{
  "norm": "rmsnorm",
  "lr_head": 0.0137,
  "warmup_steps": 200,
  "schedule": "wsd",
  "batch_tokens": 262144
}
Each number is 500 + 50 x the weight over its row's rms, rounded and kept within 0 to 999. Layers, rows and columns count from 0. Numbers have three digits each. The size before them is the row's rms in percent of the matrix's.

# layer 17 MLP gate, 704x256, rms 0.112, rows 188-259, columns 128-191
101:503504424584598528503470492534475528506432539514506477524437503511552543488423511498520453565425564435615431488469517611518431512421447575528475446580510518527521528486480494577512474494538452
097:512548500491457504545543539583412511506534558484520537512481530566601455495401592502475400600502472511519536527529546508470491538454413620563510525471520475474511522430447493407460430479472550
099:444480501503566518463520510457524514485501446538465466511504456522463466406576473428523489505571368502508519467546486445524491515475480520399463522500391473388500416515512568556470504596574574
099:548487465477498574403531477459522486469534491463532521494514543519463436499583488503543572468514513533448582524519476473395522505587569441459440495532539477391484464490542544457463484437467448
101:534427479438531437476504477510531562415535432513550583547496540442561539525512552489542469554448446482481485429464503511548527502462471580410472527499542564377587504543468464573441417488483487
102:506558540550558434451508557408544458515516449577470414508527524488486499569488580517516484478521430531500531542565480485432491414539495548534482536463526596473508420472547550439504481442490471
103:527423451531485427552535419435469604500497495542463476560556563571500490519507478476528476446555470542559546452487461519494559533513494517637469499467475554394522493488429568522521497461460475
098:533447486392535561504502535431352403497463577523580586465556468527513536443519533503615563526540500553545417541478511465476480551533435504467494479500583495546464515520412481482545461505554563
098:499431374541417561464449506516483443519470484446551533478569479469555495414493507433503508506485430485420544483527475518550481468557533504538497511554513514497454392469602521513371489415491427
099:506524555430476488445595470432496493553455434486524428558496505514541562502457583513516540525552436433536528523434464443439484534507427555409560508503502494415517423381424566508442504504387439
104:529455570594524504575403452547490511502455502557525473500503521545509527468485504479454477498478565580491552478471576650565507581548507432534479534457419472481517568435556491491463420464389548
100:397429522530517616463472532506512368450518535514451551500521475442526533573567515488549604443426583468521548512528472449516484492419485642573556442529517521500480599480434509481513526457577474
099:534536548460434497492459527523529597462553427467477470482494479515568482533590481517526540455487557509442456457521584512432417426486488476399496509587464421530508524476398435513524547488536498
097:414435462523546534542496467408544498479544411528567516426562518518560586544410489514498558588375463418429443517455507513492517425531467472471597580469540541474475511510492499541412457563535570
105:482448534393481471651441465566494545463484529533581541447497491526430601518502441470563540505502489559440507447528499531529451464551483485592499489484480562473514477418509478517569573510475447
096:405571457542533415505462424548586482513525431516586480477372577413554495460525545469554442555480496543479436431569457465496411450452458536422467456475447439488582506493520472504532467531469536
098:450501456553474600436556475400477475437510487401541468568549494480504524544488500537490586499509530497599490426539494491542588506543489533600405511485485563466602547449474530443511542414538464
092:518569566567555421543551411572519406468519517458447520521482552411478434459493520505543478558409558540445469484546512495575517447475463491545497555507563493423574467489521475447435489580500480
097:585468478564448509467489466551482503515510497514510507514602493467507474493484535517550502500530509528487497574539531484398466505565526543604600436530481528538518479467517374473604376496563507
103:460493516488555489515520466435518470544479488588476501474460361535471515462441477466447398501549505560488504490425494454482556419442454405481503460505548460432469550497470459487459475538568457
100:519531518492549552456471460532490441511499534571626511507511365525505445468595465489505449543500495474474516491481528481537504578498471505518522521544488474463524528400495471473458512494347561
101:460476521429509550447552528506461481475510420490446467454480521465487463582507593557556524568447484423510417413555488502523645515517558494451608420478517522521545544525449520497576483451493512
103:463538567419553492492617498493485459543474512471485507557541504461469514476442498498519442484562393463507449495542499497459548418557558367444456601504501517514459434462486563527554493510460460
094:535499534480495496527499498493555517478469456397536525502493510616389481452492478467574444585467414441545559477421554515483492502528517498490535496497416553537451437520472494493564455458485516
102:401494533450536483555525519419445540487503517510553498476577409488503585524517452469516477584522562504494526443565574475499538557494561568465485464462534493502451390495456488525468447547499557
100:528532588506570480469494503535391410508495500454557590524504503435477442557545501391472565473499514466603480472625475521556511454514551507476552519529467516516487460443535500473503551498467525
104:461452561378468442546470396451477417416552454525483507448518510453475441427445416396447534524453428469493524506508574484460479578505462468463518520398442450423516515487490484509486549504491524
098:423444412518459516484494472513493507499490488529536455485550522469475410471376474496526467496475479501477544484607471541553598566463428422462386556490497427448502484438471533452570492557472384
104:476594442399537463369425498487484431441466514505508539592505511440558490511483523468488505525547567553422536425474519462493464530471496506400456520511597448452473492528435446509521586443560437
106:487521483504450469585486449432441462484578518505467433470435490470558574555508557468424501515513533476503501549427500528459513565508520391643527555526469494472465467566529541358455483444475387
095:455427561645531522522490485482548590518444523476491470480560521550475552588536374514571520496499499645391450536560498511536532532454481527516507487517486484471480443417450506497548487498511467
096:455502568521469588491488513506441554502505614427493494571510657524531448449520491422581537514508494548497423466507538430464410527480478481521520517493494518591607525379547479533434392503566490
101:431433517480476545547569413508570507512484528555526480521494494500501557414349541471490436459405476509487448487558496496524378520536454615505562548489491501567494494495452477466555483598505325
100:515512399450496430399419388582522423486470469512523559501564421588471506496534478423470453432536570616510458463586523558528477585563497566419547517546575481437497502593417400492435483568590521
100:535536540442475542459435457376491489590474504498515442476513519614559560446491635503510565495515418478548449409539446470473451537496612556375507504392553476517567383502399474577461492515537425
099:596472542544443560501473503571478558480554427518488520498488509569471519461489512521464477491546557482461637502448466503429534464507476459421427383521434414560527376462554477477521517457392465
104:474472580460430477455514497475471475530430498551521459479454541508466504502563503465463450447506436472545535361499459519490517501494577531500490569470492524469478475385561510538405495584513471
095:479554464435443461568506472426513524459555480506496507524522532420523473497481512575574557488467410535455542422497549488477464471456547533492450423524446507522548534478436568565463517567533449
095:470537533564516543485452430583428519448463485464611531522544406550472503541427486621483494502546537497573491503557444469415511453465453512414527545437447470431455571514585583473489491481463507
097:510513508432463564505530528512466515527506472517461457511586477587484594512474477527499637417517526538510454538513421507387459446416480493436487589436464522454543503451513511502425557626530498
102:465567501458405486437506517421563521540451516472500540567603473480434536447500480440581549479532601502487537474476521494505520501363445542570532511451587478583518590547558416434535491515528529
100:533472529500522429417488338531509486525528455618531514548487480491467460568505498550509469546452466406471528446566473710489584495551499565523610471532518523486561466482481495491511499461412494
098:491508374502456509481513476558543512501339448525494484475471496442525499487484513476483612461383452460545473450552512526513450515527545444454576532519552393491491473475538494556533390393455400
103:362525450597522422521456536566506562443537461526532447427594556407534513496449538447577451433495488439431514537538433477490468427432474497540466465473494494503475480430428513408511603412448468
100:522483438552456462412510600445501536379433561477548531477465443550463404491471489545512461520461574501517536474529504507486500527464535504581592462492541541495540444545571443472408444559505494
099:462523473407504468501605520500594461419506514457515565613512584481583510570574608400504516529428512506432475454465421407492424505406452524469467455458522523487446448530492497458507582563483525
096:443589534513492494534475503479502484501506411420467474526472531518579445521489517528591387526485481507457384505522515394524507513497526464534507537530490494482472369459465582518545463506515544
100:404499401543518469355501528473521425512534456517479565474400487482491431443480581551518491549492559469582504492504498519558508532498502495431620533495524502529551577610498477455528481607461405
100:430488519510546570554480443503394483476461508548492414453485578493564440406519589437478493379512491479526499417564553428564493517413486507476483491427583574553461597566552571432466576464471528
100:560552559483400455505510494441518562470451503476456382552518439568467540466489569473506496477571507465480492528500535541534613501522398432486561487532496493480508444466635484545499523486512540
096:585528532549470519581511533454479533422549484477542529497545518394521488524582495492468454561527496514509507467518555545488492397505492508505434505518531535497500603556477398561602550531520581
095:525565505587487496516500511511556568545506474605432414477512414461438478511490540416517559500435523429425417599511565573499576446446507484495627503474508468557467535544588484551476488393463581
098:456544514426422515509474463518470532499451505500571470480428480529467553554567532552490546616485500592483551459500424568455484546504543405486564444551557514493494323498472535542537555457546554
105:475489568549543467508428479567586461470444462475418502538529549437498565456451602483462501431438451495501537549483596459467450566489407551540539584496546565521592496491529532512488401500524496
105:444523464564529497501512441470470464526500531504528538502463550475495369498482626525593427500498475631479439491445458521632438499504519536483474404551528547513471460492461480519567508468485492
099:527449508513482487426538549575539344480552470540502481421519501467586429432575471540442536438499498637439498463426480499477506567393489423425488535518429516541563428510484475477651492548477446
101:383533558596518614575454500525467454522505486605440496490485542496482438448478485517501566511511486512490494518552491484572486484501508549453542511429490456507427469447541532521466392498500555
098:504539588489439459564550552430443454499479465534471553467555496393492498543574469544493481579491433476548528541515494442419525537462498499501463587573507518559504428424512511561478468493513453
100:543525471505516551464501514529561550423561548457463461465524505511536499493571473609580494501515486497508529487466614517513458514543558500566451445518457542417437470517477493505581484508505519
102:457496501392541560469573399496478491571442517454552529552532481500504536523498493502534492428488487503562472505447589453503536401509541638367457423511595520474484437528524441466481453584488567
105:490480531461489538440568395406541506498563656624457454508543427450523495538537576481507497503503526476468559465546464550465563444512565538516529457549459495519540538571471429508556576577487556
095:552529359548543559580436598395436490478456501496486494487546407518582522480458473444429391466510505513383513524525526536604496450517455488507424584462502513466525519458499468513493471494510487
104:487459448553465464554436559435562437465524526502602446516485615645455464491496424530428481580516436448422565483472409535602472557485582426474507487540471494491458403509475453487496557554451580
094:541548520509465474503515425388577558449552485549494499514444498483552606529457428489544505464501549484576493557503519479446487457505489590550527491536523550423591604501540523535567479563609539
093:552482471460441583532525482459556485505572515464418466525500463503461371548473528484479440573592435519496503457404485434507547585415561541524516463480507604515498473463427534494440508529453621
102:440541495492625520604514465474534471460457579530413569470551536439512547458515413576491516547547447545553508447504542538439533539500410506481538485501376440546450508528463445521513497544418475
098:535542497469541485566541495539488441545490464513526512430530478484422431426532433602487492589525445541490408573534505591495511445529527500478531448556544576531588513545552401527461496428631476
097:431436516576425448485483489496520490511470564545517469527520530461539467564456480538528440405478541544449560557469516455504494507484508490508461541417585566509444514454460569542556499458565477
101:385469503459478543458517485407498528603507564496386490542612514528394463474540531423469465435474496443562527457568526581495539483483436509527449538557517547456583554451611536582476505537525518
107:459506565585449471540447484440456574538473491510616451531551522535521432384485599477499458484532481506448515488501490453460501550512591520480397454482474434565587404453525528421451561478523534
097:490537525441485615594538476487553472502578528467482452506476486524507528513513366527466460446443514532572462476442562528555504527531433481504509560429501501453512502496468480421499482446460458
102:490489498498380580492447576451546491510574621470450482486458533583517514485476483435482496556444466494490504530590527498455478487643462490514442533489543487421609592492475519497416462534518494
# layer 17 MLP up, 704x256, rms 0.119, rows 188-258, columns 128-191
103:500487565489513503409447531545518524434479381500556509535536522475447461404447502546502516486440534407448455523537561401503526521527465507429500497495497506461527416464419473470554583493517539
098:613499560565527391561570464539452500558551503519529473499457558524505570520489474460494494523550461475536486443405539485484490597404496458606571518473441465527571531455494528454398404492472571
099:503468496461479425571491570519475431551469479544469373602606534583551501531516605512403511472532469540515469489462458464553521529482512475444394554480470508445515446528499522601416461584504498
099:543488586432500523467448463363509389443426551511482536539541542532553462460598514517496468533470472511539585556461556405473496574444517570523460565434521456493425470417493485452538437557524509
099:508512486496498501554492435460484523420561480455538470515520485627512493547440679513485547512463441479379490481518504513519513577429502512424499525492587453516475483499503453474486546488477505
102:501479586599479495503500464440495620556468496528437503407501537395446529462417389515508442405569524456587547443526525579543528496464509434415491561483481478407477499446443478425517496506504466
110:445518554622632486476453500460495587576514455457416474467518483538521526492499543522507466491427438529417526541452552495583504454498484619465487479534544518550409452528574460453485549493439497
091:471481436492461564561580474483487378496551503412581476562461455537461459494524500548489441449486582487438461496509468581539496525512518505503527471510454568491521525533495443556443540488409476
097:527469521521392451491508457511544559542386467524549485485474542524554498582488528442555544540521485530526520569534487499501418472434472594453526449480482457563506460485437496542526469458479445
101:568451548413484531436509459518483436497454489440538367497572526421439555548383507496530501525441547456524474506500527507525554517360481585446484548542464440435479542510372488522515487426530480
102:491529416509477473551561488495550503570474497480520474542425583557407484502476513352508506558455451538639497456564542411481519527569486514439550495597502546466516485492487553483476505524430546
099:548581496481569415413530486518398552454557435507554534568499532477434528477576481551523472503464482485494578541419512477489543487544517554515464560504437495488491489508540366483537503407500517
096:484518445474404554455551541505547591543456449536489568478525507517586476519427506511507461474479536495508541591409480504428528454527539401553578480424503578520578495398499491405520447494474406
102:439439422547451441546485555465425588508600491473463525551567512506471470518547495557508554465485532496542503457511503412556537468572601483422549544517433480388559524507580430489403554467461519
116:463537519556531517537530598541497446562507452427591576543544435514577518497508466414503446507548459554412485490450416525501504500424542516575495582478439528476518539517489403506539587533488496
094:462474527559455463513515556507525399528507494557636541500560462488458552618516476515551528520543455469570531436436551460471554610431553438434515500561594511479481455519510537588456475497472490
094:426480473540592538478515520394524499501427506453479567441535468560599462489508519439460535475451526462489485515561522411544443480471457399558448485504446421511488529491518426534474501465465515
101:457371467478486436530629493403503503573603539490403408551510489491498489499500538462510549493575587466544481411467540512496455526512488463408487432487518479534436563514483522553511485516421489
097:446492529541498548543585570519462521494529469504467528493416465454561551531502516485422476535494448421420566448542468525454404558496522472485444550492443440498546579603430531571456461509450531
104:394599503452478549507444531418423453517439569424568456541387553525504455511448518476536440419506507491518422446447506414500594563461612502509452610484459579459514473493477546468615577523510492
098:538501546421492561508498506457404425495537545586544523489486551462477468540458526597464489443552588487457481482521484547445560467503505457541513518565473511509548536542475534576468531495473435
098:480473526574456477424454479620522540528565444510542505516493618478539538506489494488447466519407558556476471490588539540454482539506470493557503638491461511506480523517473555512508496481515513
108:601519547439575488504527489539454548478534445564525502479410573495477471496453491574548451460436422505518552527548467493440482624613493566496408484585459564418497492470527467521525512574502408
095:568558505478473528532487554473620428450527607508566445425555580574527455477511482552478387522499486503417566464488495539503520499439458564562537581422587549537444515460603461507500569514526502
103:592393517451434534525441556511422528498465489567534466470552498504485496522585596530578411473437486508556532555505411408494577605448487516540488520457455459507543455513530565496570445485535548
101:454492544487522437418552600550540436544564558416477480480484506441491539442529484554552412560463590432567457527487512487566521485440338552417428554501498537515484485503363565497390499570522512
099:600521501468526400535528503575515484411458534496521525470435475540502485554486513634465506633322410488533491536544509478533547527499527490468498435512516471512458578512441572466636542479437513
097:522516558610613399533501462508464521511616428455473420483507477506461583490429415570448416406489535495482541441469573459487496483532506606511522510477624477577462512482376527465519469488534462
103:528515466471505422524411469437520476531540481616570609588525461559459448488445465487572516503600535501497460526542508465421520585511611441497556522580531534563523545561519583465378526521560503
097:439514369509543482446387534549513425496533529492508542528538535519552566523442578473508504534453480386472582484509530452496539468546434526498566480529561482476604529559557513523506455492492415
096:484532466457487531543388489496509420459561455519455501455447580492480503559406519477550433538548534520484462606486446491551532458502487552453375582563556585484604537503512435491535481542397491
101:530601522530548528509550544509571462404439384458474552590504479568497550487496542586520483488492476415450513489462504510508467437508460512509605508549491492573482479515530606540525498493521512
098:499558463468485524465434511647507525449426509563506518493484467526550534547493484466484512489465502488498666440424552395521557539433514432472478510466506460531483449419482438586462490560470594
096:481525507479512552451500518399535634526484456550585559566511565501509565501490517412489464480533431511570524497505534496538604466556397531419516509462460487458431465500476415473557499460566539
101:472515568602565500494572545433550475478482428411496476494523459541522589414429462518475519432434509451524430510520445485496547574521595489516501440496491483463449429449455433469544528432485419
092:558488445498514441428528424511504474521452533610489499492430410507583479558511494431509447496531484534431488475470504560474489498502508478583511548547520512409323567575483568473530453462567491
105:486546457480463561476460526441458578474517425421483492536482381489529538473507478509532515498518413425531432490502542511360456564525514465431559462543474488484557551525551521511515456563409430
092:467493507424652497497530550494477400554535513495567538519524503515498533461526495537412472544482556547524505629463500451532536449578488557450580511505597487466522510563469428415542587442439609
093:513482539466574537590488435509531519568495465526496595589508534484478463477464495542589566429530459481623495456606444533535556541473478527495452518421371515478571539499414464407448422543552508
102:539400565514452487445539497430437460527484421520580392557453454562449463505564533521525485509552529474585514564408487445462469442430544534436520543526425452514461513517515454627485569486538412
097:626493473461484519425458567564452445655417434459443464446490526496408443489509526524449441483498511555498393557535566479458494407505571567472478544441474391509452391511506562475519459480529518
100:534525542475416566497444403452494418582401482519422498555435509493486489574507505541539441487462515527478490530534482526455523471497535528528435506543432413493545500431509480494612450467470539
101:437512534503339557421439551524485616518458521545568433462522493504570436459530483547513504530541567463518438471594526522520536490511527559491482542641521520499389545509465572601458522528573477
106:460646543511504501510522472423482560547476499442422447465481491574425478503439576545567474500539570447507427459472505463431584495401472486535604475502517474522525512513572478572497465479499431
107:494555515567442461449459540493551530449425499464517500494442502390487449595441583535473503510495531586557474524456418496545412545526526457488535456480518487530550427426447425454554507563473474
105:531582540519587579500557522522485541533505477409442467472550541390481509556486653599497544559551562572520446535460467510392533483572510521373441557528500456494502401476525454471490591398473478
097:391526491628515558442462471505498540416500421485505447472546469476391513434456562568448450496541616453405518476588530438508467520478573462484580482503479408579411386472401651531508532502483529
101:405556492576455458571551470466594587529511523490582517457565443552558559393541546579514436451480477528478462569532582480485422486524517531486461449515427586545461556532497532634523500516520478
096:550518486467502509535490432504528480453456535582500545574568499470473523514440479505565460531539561507481649459522436541554460547579481528470568404532479506475495479526487530507523522430555444
095:496508482507398460584536452508505399440493492488491642585625509530578472452500584501516514493481386555459455522449454527416526539474498507508462420554547526490389458524483500468484536398467434
097:570570508420580444523393532562444545542517484547509533464480542436538469520576431568536502468473485498605450519473554505435545511559502432519472523469557603505548336530435481584534430507475598
099:543499480626528537494470421586551421475596497477583489454483562492479517571515423514535540516499482534409510477485425539385522487500455487487512581502528463478532528554595617557419484447505567
102:527515412534461504495512484491518479547540558486579461500542538509576543438574424496539498510454483546526561482510519583549489503588410384406549474469460473489536535466523525539511446349440434
098:444515461516543491494489550473539489475419506598502386512523515547469552507375502498480526520394558530644484479555533540493397596425502473572499559499580431621524599534551526560495498567532462
102:501549440500447528449485479514445445598485490469491520618400453537549499495481440536477462403477477501492398530487602497533469563500502470437487459581575537403490455563445512575455489587514467
098:531486513551481434519488505530644374487552502511464464477478442356508450473507477430531602555513554571516510492422601579484513532494576536459472450497508410484564424499530456534463466545483574
096:482506421444482441367504505438556478462570473439581470523459612500529501538573479529548514392485449444483393456453499576551503566565526512584588517450497501565596508532480431466526524533447475
101:522514547498549451450533492447515503423492451506516443432464461479410442566582450489419567670457453457563577482491534427454467487435455486551619494497480455429550548517491623533458418599346585
102:500535568521559559381591531516480518438477571551500520456483522481567439467567509451513526497519504509491431443467388518478523448442582541514452490471442540572447465460431520564542485451526545
101:447501446508486387644517464459561532495528485518587444535467490553507503417466471462568529476514452545513508484475484411599443475547382547506621526526476456445534478494472433500444514499501538
104:494409421495461411522518560563546464467465520543470518436425488435451528586508526554446532636440463472493446498513474601485512486437413502541514513430587502520508548424502470528484550518555425
096:509498494464506606468499489455548523562480507437500481461474533525540500512486575506555349450517529526517474511524468461420495501495437596535532630512453466501547555443449429488501516545542470
097:406553512444489470432423487474507513467471498423555441542511562487489464524557500541422475457402549457443451496594528511574498551570514524517525464379514495531530428575466453546418544520554527
092:577499516437434473450477571496532546443524549456473466520416517498512596479568483491555500476509568494475489469436420506489513482501530470499502329524430520540494542420449464533562455436463533
093:498527506526515456592471597521513455566515533499450459478503538551475522515685551503491562506476556479604475460551484554497602526599433529584446499529522500486521462482390439565470502453608598
100:401544565509510507534504498509430440483548488451512577510466458495507454406493476517539506516499521476473572603454623443478422465491577565555567477470512417492436459469528597490501415516595516
099:523467446540557427487525472548548510516528551529498553445524482463547438539467614483609485493577648465503421489430506473475507510591519548493459429499496492467481467506504651468552507442475474
103:464522507498534562474431548468483615495528607432465591524520493494518452584489605637534477523493488570488546466529521475444455487439534579488571457459513497543491660545545466578548469550469464
097:512518510578462439553487457388461587600456487582557570456430503479504521538545452559543516454472547545489507445502479515470477521469528441525509550499534570495584465436407373382539454511513500
116:574524507498423438496428481453517569494481447574578538456476553496490495360545555457473354445527393521454501566484505446511507585505572526458474487523483476392586384539518523494476554455498494
100:442533501485434433510479572581479476574424495529511404498419508519493487488460481494416494438520549491434459460494563542519450487545493513478409425530458493536396432547502581489558407463541523
# layer 17 MLP down (transposed), 704x256, rms 0.115, rows 188-258, columns 128-191
106:504465477510429574459530552460493522483489501534473486480469565539493544568611425505566445569501440562463555542527481446506534531528505453615439577562478520524543550444482509425535558566416558
106:548471612443520501482462484462537516546565527450440641400468472518484497481512567482379474393447419513482501440479504503560506543555563514463509524443462554559513446546449487459471565489439428
099:534537505596521625365523507510502491459506540509455542413462473520491509548556548524476473510481563447524446521555514465530535486495393530600470525491549453542505566374459559544467534516532479
103:492506389509513466538469468492539472521481535439525458450439584470510439542480395417459500515595440504489478477515481496482519406552495487430462506454432494501508498588433520449516472474471405
095:553586583524579481546499511533427421499460379511557478471521443471453557578485560466409473487468497494474512423434486476512492580473540492488446401470484472516405501546553507542517471558510472
106:551364527553539586571530425486441516531520534548488533577490438422504537476470570529519496524421531371538513452492462493449466589507443521524516408530526534520499457419433554515512521487495479
108:426450513495477520496497468471458475465518495471488421411424483542512472568450493424468497420510477517500560482499579486482481491567524455517474512566400546535608463482557536458507413563487615
087:432577450370484547461440457554456454468517577530465469508485486536505502424517485541509552548526467601575445451448498485531459518530445517438452524465557427551476536466528504470569463512482518
098:583551471579504511566490507488490508519551534484531502490376405503511524476561599419450495465566473539455472481510497506487514593490546461505510439425643452472522557511558524547492542494458475
101:524386501597484529549565528513532539449494542448483542468472477498523593536527440532428454575474471470536503351602488576469553514485470521494499418539499572550459590508535549550488539521452515
102:519530429441626495435482545497475486563506541540553529519485521509537467619571442500494477426536620467460468574514540485506528523490506532471502579608468468593495492479534394491454514522506465
103:500514547445486549482569505477505528502465433509493559496490576559554478477442507475466488476405510509547480611488576562532486500638501411412481489470610487530390436509507485506589487550455509
101:546574389491527564507483531501570431582454486412551531431467497532515483485516480492486450423515565512486467512556456521504526557606494615526485479453465591433505417389539527542470518450501455
105:600511493484518456513623474457527477500505397512513492452504570518513537619452595428505471526477578496493565521386477531520527423483461504473551535609594490524446505456448511521520542483445425
105:478492487545534498549397485561437545420491430467492551390552486507436553488441381469535605516563478543517507524489610532422502503513518448523480506428488526492509467495524540513576545546554494
098:473424530522317522535592544465512501440394456537534477563508625521471489525432526542478491430461635584571393501576532466562501645537499466524450440533481471505484483454592481506453528551439472
101:561479502475487474579487469487494535428486523513515525411484468466498561474481447530431424504469469483514522463478554503499450504451465455494456432466502583518614440417487474468486468460566554
106:503489533479473479486529504602439589557480545520412559532405533479599531501479536422502589533531581522507441569480310442546412558495516451513459457549487497438524583501482577541517452440539540
105:604543530430500507488449469563410493575526485529514456536451533465500489522461518570471527521570486452454530610479539483490483444570552500471573459459535526462451491516555522548549444394441525
107:459510501488435436468522474621503502577508442472527507530487556481458560464579458495480519450545508607524561437463553598522528598465548560515533581506503636521502438500494423502546600381501416
100:389624594472511472521442496569539497458518530449505510507503449553557473503562492415485428547607407566538504481522477601429567475395408478462556521524430597453465492463454436503404470471522561
101:467432497499525423535587549441521471501423486523528468536501507561481507556522526561573575539549424526523541543529484417600474545415526438444474512401533528560447540489525523492514498470531446
105:640556470406531555455515478494429468515519424534548483571497461490431402578502534526484510540441466465510570547500449493484505517565456539452495444438527468563458505506528495518579516369492532
096:414492566556530484543557518557474561491470405437463523517507437516589534487449435487528486365544425534527499492461504480490509454553647508474458504534312457496373432570403470540575401502526532
103:514560502517455518490499521520534469469527445404519585426515556518510498568506605590521561516403525519411611508596480474502508497572544471505550503577553488542545576556525553579557521555433494
104:515487545470411567514490509520461525445511497472525453484461533650518484539466519549468487558519503534429543533504552516397548471477521431590452455401512444495505539500471471471493446420541535
103:491483450520535485485465544515485508441474500514554499504459442443521508463578468412513591501464467623526483502537476458484533516552488559539477576483528506468381522462532534520503523417622511
105:510553588445523542479504472436462555567571459463461481485541480495494504398493455444515512451536496484450554441500530492470569514477573527488553425537591370431388425526538462490477494558534383
096:486564523535499573508459456489524541451383493579423493473506568488572471434449498474520534495476486511487513457513397417624503556492518459442563534551439537505567468617580449497513543613626414
101:518424447500485472541569471499507577551528512457562554543535449480442500473598511377495447503503477579518424574629532457524492512467486539550454546507494431458466465436472574540481521502463506
102:599504560471507470476444505465471430429512542510539451570527489536471416513511448516522461439428500513487451479477530474571487527533447457541497481471479389453455500447478464463491375489437489
102:543440503504473474455470427502487523550508498502484479466481487495600503531393517453475512511464401516602539533506443504547481443520550366568463418509407516503515445473550488539436499347509460
103:419496480473435476471486477587479457521403462542535483479565456538503436531451508573443410501396465482442509520472412553468541481518495572509467538545495563435493503513403508503601469522548471
098:449481537533523416494459471389500608477550489404506449593523465405525524514416492459496513511475506466461489470450434475408568543541483487522430498469412531579518532585539438599556513474455473
087:546515470505534446619489485550402506610582480485537585461521556429525491537584514563447456543505584520455520529458424472567425482568448465504532531478495512625501633496494559501391550472456538
095:509526526428553552532553520500516534511480496437443508463480497473328597507499516496467504503464486514609493582487488510523568517517504576543518545536539534461670500456607474549495478556483489
104:451480485418504585476531499441448478590474533608574539474472509524471501478524438574456396481447496515505422445555564536569561478576431540519441517561572552488550523490461454428456419421509498
098:501491577460512483508539485450412490535499511577607500509562496441543506503465555512530487533464490414506460467514457524528504463547420502534462536519481561469558492528459439573559535505425519
096:527515501538484490524409607524521506515484496493459473491418512500440471423503508500509522495490483525423472530447598493528523541493512560479486535546569496520488529440545542561518539424552526
097:483439468507484524580534477480508498464616490565433468481572529518478529598489488431518522548404543464446534589488525448649468422501481532544521486456414559477398534371465554500382420487526476
107:554466581539386524533488500531507567481467368562479509465491507509534506507594390488520444378621534451489497538567477510515444545574459448479550554470474533466484520431507439488488381513533549
100:577453538472505474424493498471501451603571547383417513489476534477530481478414445527543516443477515420435527499530501464567514555488491541478490512413510477510454504524445530622543409554505548
096:563506503508518467481482571504485537456557493602542533606461537548410575579503453452476517489481503406511453547537473384446490488493566475475521457479485436437555463435519486513499546553488537
106:544577531573517499522448528534469449574531480540558454430571508518454492505518491608504515500439533508534462476459576511442505457471411527502469578449482485478524399511526591509505445455581492
101:482461446483474496477528474455457430472528594375475541581524488617480479560434465444484510502554466415514518478546606475514471404470486472474460519486479454455580445457570538503602386460527453
100:475513441494474483457498489521524456512517528471611460536483461533587445526576457512442581517422434507541527520509568471515422579499528542492449561381530517590491557554452457464601483552535383
096:512501626545539577494473490560536472494490498518351380449489466535463482418517533509506505491460490428537523561406467522468490527524525427527485575541484576433527547545525488434522520396592490
101:485486527563474444517582546322468582566505501352477500416469479498514520563513517521556498522562446538561470475476468554474566501375506539516491551545470518437615488502495476516576586529470496
103:379405570451505475431506507541498470452526520591521472453548496496559493491519463446536518525573567557460432508397451456508454444560406477577526452465585434460546489592543436546453461497539518
100:471490484515498588542553561625475465482511570430470532504482448489511545551530508578563481589538588551416530596472482369499501503474483580433441506413547529460525596402617441562576458517524523
094:420412441489507536491552482615517547383459531500527592465560574544500516462521486498557460449568480531447473524563436524486454558424495517554574458525507598564540500482471450452588446499549513
096:494397475442428518494469439501440530536523451430468537464507556451423498573419591470401531524489484518452506443472508539583529526543479486488498440544477551433534450511485633492582477455475442
103:519548451515491512441470437537567507483469468437467475466584550516417514410607526503459503494478581460438478441452440490507455487453455463479485563409466452502440495484472526560454512492484502
096:575481411521539426492469518518520533550496488346408554489581563499516527486463467391469479448534461419527527503483486517481491488469484531505513563596482491557628494519547445446523482492584467
100:411552547558502491554486480521496520409563532420515359570518488587420453485518476558475546544501519509356418489507505468552568522468425439566459595458511573532405573591466568501543432451574449
098:489444469582461573421573490495481484493553484492522481615436547529494478466501482606444484551616407462589480535480483514459522523446471548462529513442582424544462504537557471456472532420537474
099:532583526604474392524574501530635430427482443491457500610504546448468518561480496497465558472593586458533472536489559489465408487493607516507496546578495590470490527497531484446531482445536510
098:552501499483492601469563543580444513527569355494483420555517671494544489405522515531435579505504548496492515516517494607531448553618542462457523458560550424570565530575486512462521512464480408
101:584468531497602529504416464426543589484426416495453570562576542512539512447586486484534532498501511569452515503442457435521464564574595422504506567489478418524573478601501508565473524475477526
099:627582537512483492475502552544455495518538518527483477411519523541565450518471497528514480485611497544545522379526463531482541565530495463445455519545520490469508409409466435602522525552516584
104:436458519513394433504461452479470494611488552520432454584481462473553447498608530537513481468520574458521510599525460446518586433529582559394599491516448465561414526448464517474452463402516500
097:502430469439479561460470399582533506505496554542441463419458481450535546464486585458514473457470382521465507394466503516407554405478504438461504445502406419446507590542527446453554538518389503
103:476500524536552570507486539511562514460505516431502493471489474526496548518480524451562411545529534628542598429504454537494523557572522490508421450476491482431630547489480462485492536477565455
101:443490452527507537466519426567395413477501384501486515451460580491477486487507521454484589502612380514434457468575455488444502563518483502474418602429472503492504439491473461430443573478516504
097:428516530481425525498462517473459594511569508574554519544433433455578437477544429488496454471488556517512462574502476546464433550479548419583460541540553454486454561554453601425535463462572451
102:418536544411380380500418349496554509473596512476502497592483477450573542457412530457439517474446492548517533464468508489481585484491460459554546503533579623532571514434449478442530461516589436
097:623431558489498563533563560417532458452436551516454460560468556486471464462497535478550537479489524498396509483396517443566495543465496475503497445487499435526563463505475455504575531504466479
103:455453507432484469540552514467479479476563554457376575459562512546449472500384495466493485496473527504441485380500503436390476460537437483390527503422508536610516528472542433444482422558517522
100:465485446611471453542501494561561498536519533494522573533531473529475507527515628550522571527549509475478555437492434491461410490432499478548531455397555553466558527494369574507522487520487503
091:495601520546419496526581510430477471584525574529486465534565514474553512481455578447393507464485542500501519522582460369530455496506567485469578474454532443564527404448487568504481532514547553
102:525491443481523479466529516485532506522480511452509397453419516525511558613517505542561552457521422549553476484422575454469520521550437529480373547534528617456551409420491427560509452535537492